Part of a small language model's weights: learned positions.
Each number is 500 + 40 x the weight over the matrix's rms, rounded and kept within 0 to 999. Layers, rows and columns count from 0. Numbers have three digits each.

# layer 5 MLP up, 384x96, rms 0.0978, rows 251-318, columns 0-95
557428513487422501475493453500503530517559612542458486574461503474474537469491474524513474470539495522478496447432467486549481503507468503498503481488502523459505523408510519494456517448547456504432519437534536448510507532519498440517503486536422543478470450475499481489557566521481468517
513496504521521479498510495478486483507471482522508509492455481495489528459508515437469494469399471554456413530466463441512484522553497512463500479578497451474475452425481533528481543499466571515505453507466441441453521508472525486505475489493416521537475545492502478498449519442479472474
470461499427550487464490550468506468495461552539490492501517477529491544540524488569493478521478422533575464424560555492519442512484459511524513466523479576448545503570547513524518503501512463518484534503530524541558538514426519499465495429507537446543572542516418421472434476501496611451
509467494409447509503564480482482495560538515511507496500459482545491525563538456493569570570421516480583482475498491475523546472426474582504519429484454539552533520477532424485429484587459542552481452519510379502514546514499457548552442525492491467529526505537473492576485482541514453495
501471491599590509500440578443528511582502458522437439485455522571457552520458499505470427564507467504508418414523495498463540473529540534542459423440468491482514538513487493530557575496420523466442480459512419506497482517454460534425460509573537516483484539528515525454413485487523515486
473530481493464523485479521531491485468463524488531504508607532433507480523539486445518510528509501476503505534446471474474507526477492485474533540488449527468529462504559504531486511467601522500455459487525540457522519488501490491539556496513533466543541476517489459515519522520554463520
440451502551537543493475491503498540518472554395521477509486448444514509494451555418538534576442476506514555538469498531473574484569551451562478475498450521463496467601489493451468469502482478436488460532494536492548447433551426500481585479416542515471519502486490431480483443566404508535
539445511522515544471573556504439440598507544512495439450469488504476512557469531493510506474491445469433456480494463548543487526466591510529488469497554538419483519492580466542510589517520538501505486420485500519559559473538438423496424521521537434471533523472541517496488437428528443481
497532476525469457489445481529521538431501488487510488476526454514444494547482459522517457507545453475524497490496495543490474536528507461511467486481505508541494433423487515568493466479551452483459516495478506446498442471468516508518521497516488454536477479504501470515500511516509479449
517569555463541433467516471502554459476484454466529494465484491469523443536476485538499487485450470481493479500521475518484508546493546443465497446497485485521530502428489472504480525504465561476498460486495530599543505442470521527537434401489510489521465499509539450592549481486472514485
472463550484563564440434514559532540534472577532517518523551488520504469592529511522520533413523459465559490565493495497476543474510505473456510433387453433502411527495431533506534554487531520505395542472502553466483506542507509509669463432564497452427555435509461505496573478398467488525
500510518495521488511503462549457462519522489561486435507506537490560514467476457433545497482498538539501487470469487489508517531560452432489533463539545415469455468499492516485496511513482521496498464491490455508454541518483472481457489527526453540500437468485477440456512550497504472518
567511414545468502464498535421505541540521490494482543509472454487529470568601486518530535553516513611499496477494589516504560434499454410464494570486493485517538521500564483558518467467511465494489528512450510502551522564422520506516505464506519534430479514493463504521508490468509522474
441561579514556535445504536468514555520399457526424459474476516507500526498533487511507473512494510506470498456461475518514454552435428454514483482526478428467528405525499480505509487420518552505480469504577467432511466461454419473467515504564537502502497548510472503500478497476458452484
478524493425557566469435599532476535460538498437520529514472467552515512441418555528580516519558536492542487436442474588494484559529501437527519463527425479494446522508537519523459488517522486492427510477528431584476528535509507511539575516503544493533533446470517498474491604440466466517
547555535519518467460499495461568499524469471592587479462491533472480509446458493479528499510488548524502559565433500554483512467546546433461502475474562532464500506461511515471565477567497476416458433472461500504510502525460606550500499529451493457530450511489498576469546486479502510484
429479610625497570566557564515573513484480539463558493539506523495530408471587459570483467556502506506461502518497462478451501561498519490573508412507474563463492475434473487493458528550546497404475452497483422507538480468454511422477482506488489482537557484516501490500485539487543523522
493509519513571478456519465530520469535481492553497472498511448518553437467499434469513527458507446507467521500524531451503527417451485557546500502408562468437439545450443518471463426472461493510549499521439490584527525538507525478511503493519487496414486462474448470502496532476548470514
509526530491440579522459516528428525532509516520484475512513485451478499495522497481506486510534524475562509463470508506504457520501502512524573491560470413526456469516552542561541470556459486477503426447453551514482489465474483509491503542546480543480522500502477515535486551449463507470
531473518549545565468497509473493488519455457546476486532463476497587480558489497505516468428497511491529453467511531429478566482534546543511472541520469447523458442457520509489562531460539506457479438442514562412469512477483444508486485485506428554564388489510478449456530514452458454486
527542516545496529517436507572513543511496390524502497575476514565479490481478508461555533501471503468468514568511492477482501489503519531511504470505480532504486470495519541478487594492476487513520470528590438448542471509580479539453473555483503498520448487477503465479461528498527509494
573550527544426528488501521532547526507523510501457478507523418466531449493485511481495485551457536490537464535475478496501590471504466531529530463498500537446482508498562522559475520562471390480495498400545544487458518549499455539461454507559562501511410464567427451412504546560514521517
506511544592466533459506521554490520521513509469517543415490494492489468500539483525515518564490535483549482537505516492488506470473478463460466467523479461579434484517482484518508511448560392466541502523514494504453525579458508458498537447482566475478535440557491583428533472474451484541
492448517457553478532518509516489510500459472501527482497510538484527477464526485502497568513540480455540520494452516488466487518506471515424516483483525501455493480492517518492480526475543488497462440535522500463544488489517522474461502514427519507452483480501552465488465488484488486547
460438462536488491552493542472469502506426465540519490474522499466465456514522439507595495544532492575476514555407495470506498478462507505499533530477487476504526524493511502530518518493446495493530421452550586471507501515518441486438426475504465525523501462441483429508502500520516444522
486455520479486457551498486485515451497470478497575528470558457458540421504469459499540502499507501488527523583505551478542456491491432443583557485460523483507499514474527505531520501527559538545574551537449475504491452512537558529541511528544602490479444566540447445577521499450451535476
522541483461393503501457454506498486467466512491546537504501457466468507489572590431498455478466497517490544531458547489465462544509465474512512509497506459469538446552516553526535571518522492433508512475545513462462508491526512508527574457514512431483471464532490553419475560474487463533
482504548540518524437464531573536494519519513495477492486536491474500512524432393464603527582481434529547553432529510556582534472434518384506495481435481427504588535555550572585517527480528487525486504567437445522493533498483535572534506531554546501497521539556501493527487445519494502526
533456461507502541532496487487524408499553511525496496548452525474574445462398481477524511499486528513469505447513545488441490454466503472495489481497430504458489492479509503469515476582448493455465531459512535523539524554428462515534559501484480451519450497531468557453519447492446438438
436588437492542447438564488508610524508475523507395569541459532461463501510568445539484565527451521508481487567510531545492512465505476462513536486555439412451458507430508521551442505498501517538517472404465498561509544484504484559531511554392487493527522528536467507463536498576492459572
492455497498489529532496478508498497498496515464468459532532497518501542546497501517455520488508459517473453490446490500484489470496462469498458505497470495493468535514504481465469496514561537489555470492512487525467495521486513501479486526460478471451501495526527490485543477553500502559
444495541553503458490546561498479483568470464590500567393479485444429554420511561546538450504485427514503534471467448534578518430493484472508425472554490443520467554466511478508532513503602489505512502479489478471518474497416488480445451525456503543523502493435491534507505435515490438536
421552518466478572500570538563458545614448472582509468445515542555488537542522538572560566419533441483393436555508545547495473537493558541461522477502531466519499522498495519533594494574511467531515443464480524556555542466443435515468527511462516396547542459466503443516473478422531572481
463554414478558586526485539516570505484479553506664573461570560430547533477602500489517514497491499503478393449466587474505446498432521582513604422528422390507597467493499536519435569525510531461412521611589448625529474515530537484517531487431475487502504567355465488557527618480493436430
479426486555438520468478457464518532458465454476549531517463559474439464503493542470468506513481489572479461584488453451480475421476458485473487472516468383408576437531461494486487555504543433507552444486449515504482513433529440446526507558470460517513495488504488508538507468410572564451
552525530550462496472486500569492468546525459570475454530471488480487528410531541503493542476526530539504517560494555431532495508458577477557545500500531522527496528477509528581472462525501446540449504479480481482523452445389459455493501561577473539445498515494491576474499421507494549525
486485542422474457504516520439536463470473474602535530471502517454466502479495503495495530468531550471502552542457518530505570556534485457464585541465411446492475475494518511480525497527486481528495540442470554495503503442493569433499529505501511531498470511489468442474513436502586495450
528530393577445510486504483450505473507478446450496459503468501543486542498437470460499448442534556452498470503525401534465472519507520487522534459507505512529479503465499490476489497478537406422517532486541521463500516477445458501525422507498464473484476464483469375432490473512503517457
470487520559466467561502516516497439487496407528458456566502522570476474571455469420444537552511455475509483498469514522476528435457538444505556389469469488466541447538560475489552530467474471504516476524478440538552469529493453552456498497473517508579389524521498465513556452554374484509
443471503498548489492503533504532533456520493500516519516548538520514471510416477547488550475544503426544490545537534555434485499483520463533536541514512513518466515514468454526534489497500462495500436537461492537504569457505558510527537613434542453509517510512552523447493406503531508506
534493445437498536495490492551473539512482430426570483520451581479472536409505463461536515492445486542473553515477548548521379542482542582607464430503486370531591503595530555519493521516486389500485516403519475455494517463497506508521505566524543491491524525449439555470484450516543486463
498454481487521532488551553453488542481499471563510533479507533512524508500572466487455548496553427514519540535579549470443523489411586568495575537527470643443497475519529502522462526518492473532588472414502463498550476536503568517547536409460518580512531566539539519490402448494508405492
485457523528514444548473531508452532498477469510445478528480474460531462513529471453494505488508490468554485507484488449471511482486485428495515490463536545494447455446509505491478482513511489504543463423437503510495510511444440523510485464532509587542508469590459523425502418434543536477
526520556500518485547475501528466448478483489524568581479507461553499475501524471505495492459513488467511582520518499546478541538483466448513480450477462516579473470449544428492511522517528493527529536499484436572563495452542572489541531446504519559592499503554563502446476513424436478503
578540529585457468452477567496453440539550522575510531534467469535521584460486529490467495462456508465476507554534427587473529487512536437531526429516514549489522561469452522500513539484556498472493497418441466498472578452438539468499535485456443477506479481523515514531471456483514536532
548599526577523557439494468422463521520515480528478584451407570526498485562595518512451517479523572528514492528557479483445548446454538528531488516447459435472553485496557591387428446412616517473469463515443461398475455474543404414503499484464520423443445463496456474530580426482433523493
483530487553477517557501553483435396554487526560568511463464563527510494523599503529530497501462519464477476417533518505440524488476545505483486490491485502491548510444518540537532494553491521464472518501451517498503491481480474563419530540455472489580571525491507477514543476496499443457
494406535440512511506540532493483467482501539590502497528531488548466576453546474478491530490425433476553516554423535533512572561437466480494485448466512540533562484450474486548529471545481511449517444490487534474426539472586548425485508465484503425448489483523409556480517436450542525495
501496492537544562511478533513520539493507479497525511467532476492501513480524520549494418523480555573502524521516483493438496485504515527504534506543486512534529499495529501513509520491509493572482498523479536520482503516496537489545457587530484570492445475528494552516540533505497479495
455507503455505513484490517529515500508520422508481474506556500507542442452497450507511513465560543440455469518454513498516515502471450585544493542485570509519472470523469475500465464571466476482451485509512588508452516494476496509463485535486560439493476480476516489483494467509542492468
550521438520495509445498496493487382506462557433576439532503442564434554423563549465546476566515544514445471463541498486572473476445514494512538456577461409582521493476571646476593500568515493486410498525495478544495489463429581514555480471446492418540557556458463531485489506523543570471
482500481485510469481499532453422478500467474518535549399510491491419479499511510491482528511431485485498513477464521510486519519508512492441531435458428469432455548488545544519513500521521525482542499513486456467545562449413517461505502434483474534467521473480462462513507458479512493487
474543466501438475407509524423490499487484534490515483496476578498507490456557505531509497437459417480497553474511451535443524496482542519568540491511475503507470522532450403488559456532517488488496481433491435535443524410443483543530548560447487484540505546455502500439470494436473488440
468489489477550618500420541458590482514448419545454538497468517535511444441544538482468551485572531540510468478484549516439569474566588541439479471508485611462457512444494495458570562534462479518525591480514507495488544536503490488472518546424531546444500534483503514524477422457527518483
489504469497444505484469471531503429446486553456514510486495502442570473509436468519445492402528425472554447436482497483451511467448542469531506495505502517479581405384410436502538542512448470449527476456485556517504517468454477489535434438530593503541510455523474528549509422527487508527
529552518535580541504534490505480571529560527528528487494491513488502456515505508542474512555617435490568500501510541513536587500499492462540486481544490492476485518484535508557499506524475452551566506544548500491528542432493549477516544498447556554528451562521448454555534565575492564503
490507501512495521489569560445532516523481429551474484526536510539496521494484503587532454470540495487588406502455494510508527561469516501496532509504491577482439549474580482469511554555504471503487540498507461522496484552470520513549500512550466498456551532504535478493435498513420471521
452519474539522542479519458466534499510465533500504501406519458552459501490571522458464550522508570555505516522507523480459551472554572498533477498497468514545423479488426431494510501551436437478579507568481505477438465491483576508520411473454550512503481488489427561462489477512466575482
532496521633496508536405519540536461486527513550506500551540497524449498560427511479478475513543351528512531352564426590485512489498543488570532475467440509541549460563509545488629547538452431464422499464514497421571475463508412510547540530505512538529499528524426556495486526426595472470
513509450531486497521549553540462422536476486517570433475515504493480499516553549522574522477493466528553531558547464498529431543472554465520536523510527446537515495476447572535503522444551497472533433526477466439498453565492501418544484425472538578445506514467449544412514425518512562468
449535478544540528468477601491519471446506505549485561500480498526455487458501506485494521507510463492393417431540536504544474510528525529494558490497477509485427497528456528506466540520509437400501549574469499460493520507515528470506501524436469421448498485475507438505432465411543425499
491415523562520454577550474445509526583588467572466499507491496512499500422479424497531515411555443483526529456474416561526554437495539521465482382458476463564411478454499544507448435532486447472589434517459482556528454517508457457428434478541568501455493506490455592504486544426426530506
569450466488516506523486469492500514547481497534499512585503503490486484395514497435510510481532495498430555535453475490513505507568494556539557530512515487511469476481496541509538440544473528508508521468486505431488554511499511532463487528519476491513483470456512462538530526479517479481
420477527447431537370510482521464531462473555551467529501474420492507493487471499488523524521459551554514561460484518536479602514418471497593462544504445508434499512505489535521489569540406528420477501552567532540398483551531506542502558461528531541507475459548526491481491497502487492492
439515458539471522456488459525558550512515489479556539493509516528438548441508536547519433531497545545542486520579466462464438503385471484567517458540560478570603578498449509537491489543493497487500582426520471540537539390426470470510580499488490511545512590522467543492577493563466496403
520490548497504465497507522520480522552515480526477561554519529528524465450505482496529524477490497436462495504492498483505541498539489536495518535457511565502476522499479500520516495528495516477558487544518516491471535554544507475443467480545560436451463427458542468468536510478545512542
482552541572481446459502505484476514438478483547535544516485500522530519586481477563476525510423466490547532519520513581501448504446540446511470429531450483584471479463520511542504453467447476483565492433531584548536492435486410520534541555441521500449483491500457507538562436537498465498
533504534486464564446568502488540471438509500504589541424566499518504564538579536464537509466408470549506444484543553492517566439518598485496570481500491414492541501508508450528540500460453467517432480512513506430458476413485535527521436492465462505568517531481492500530581511523521492418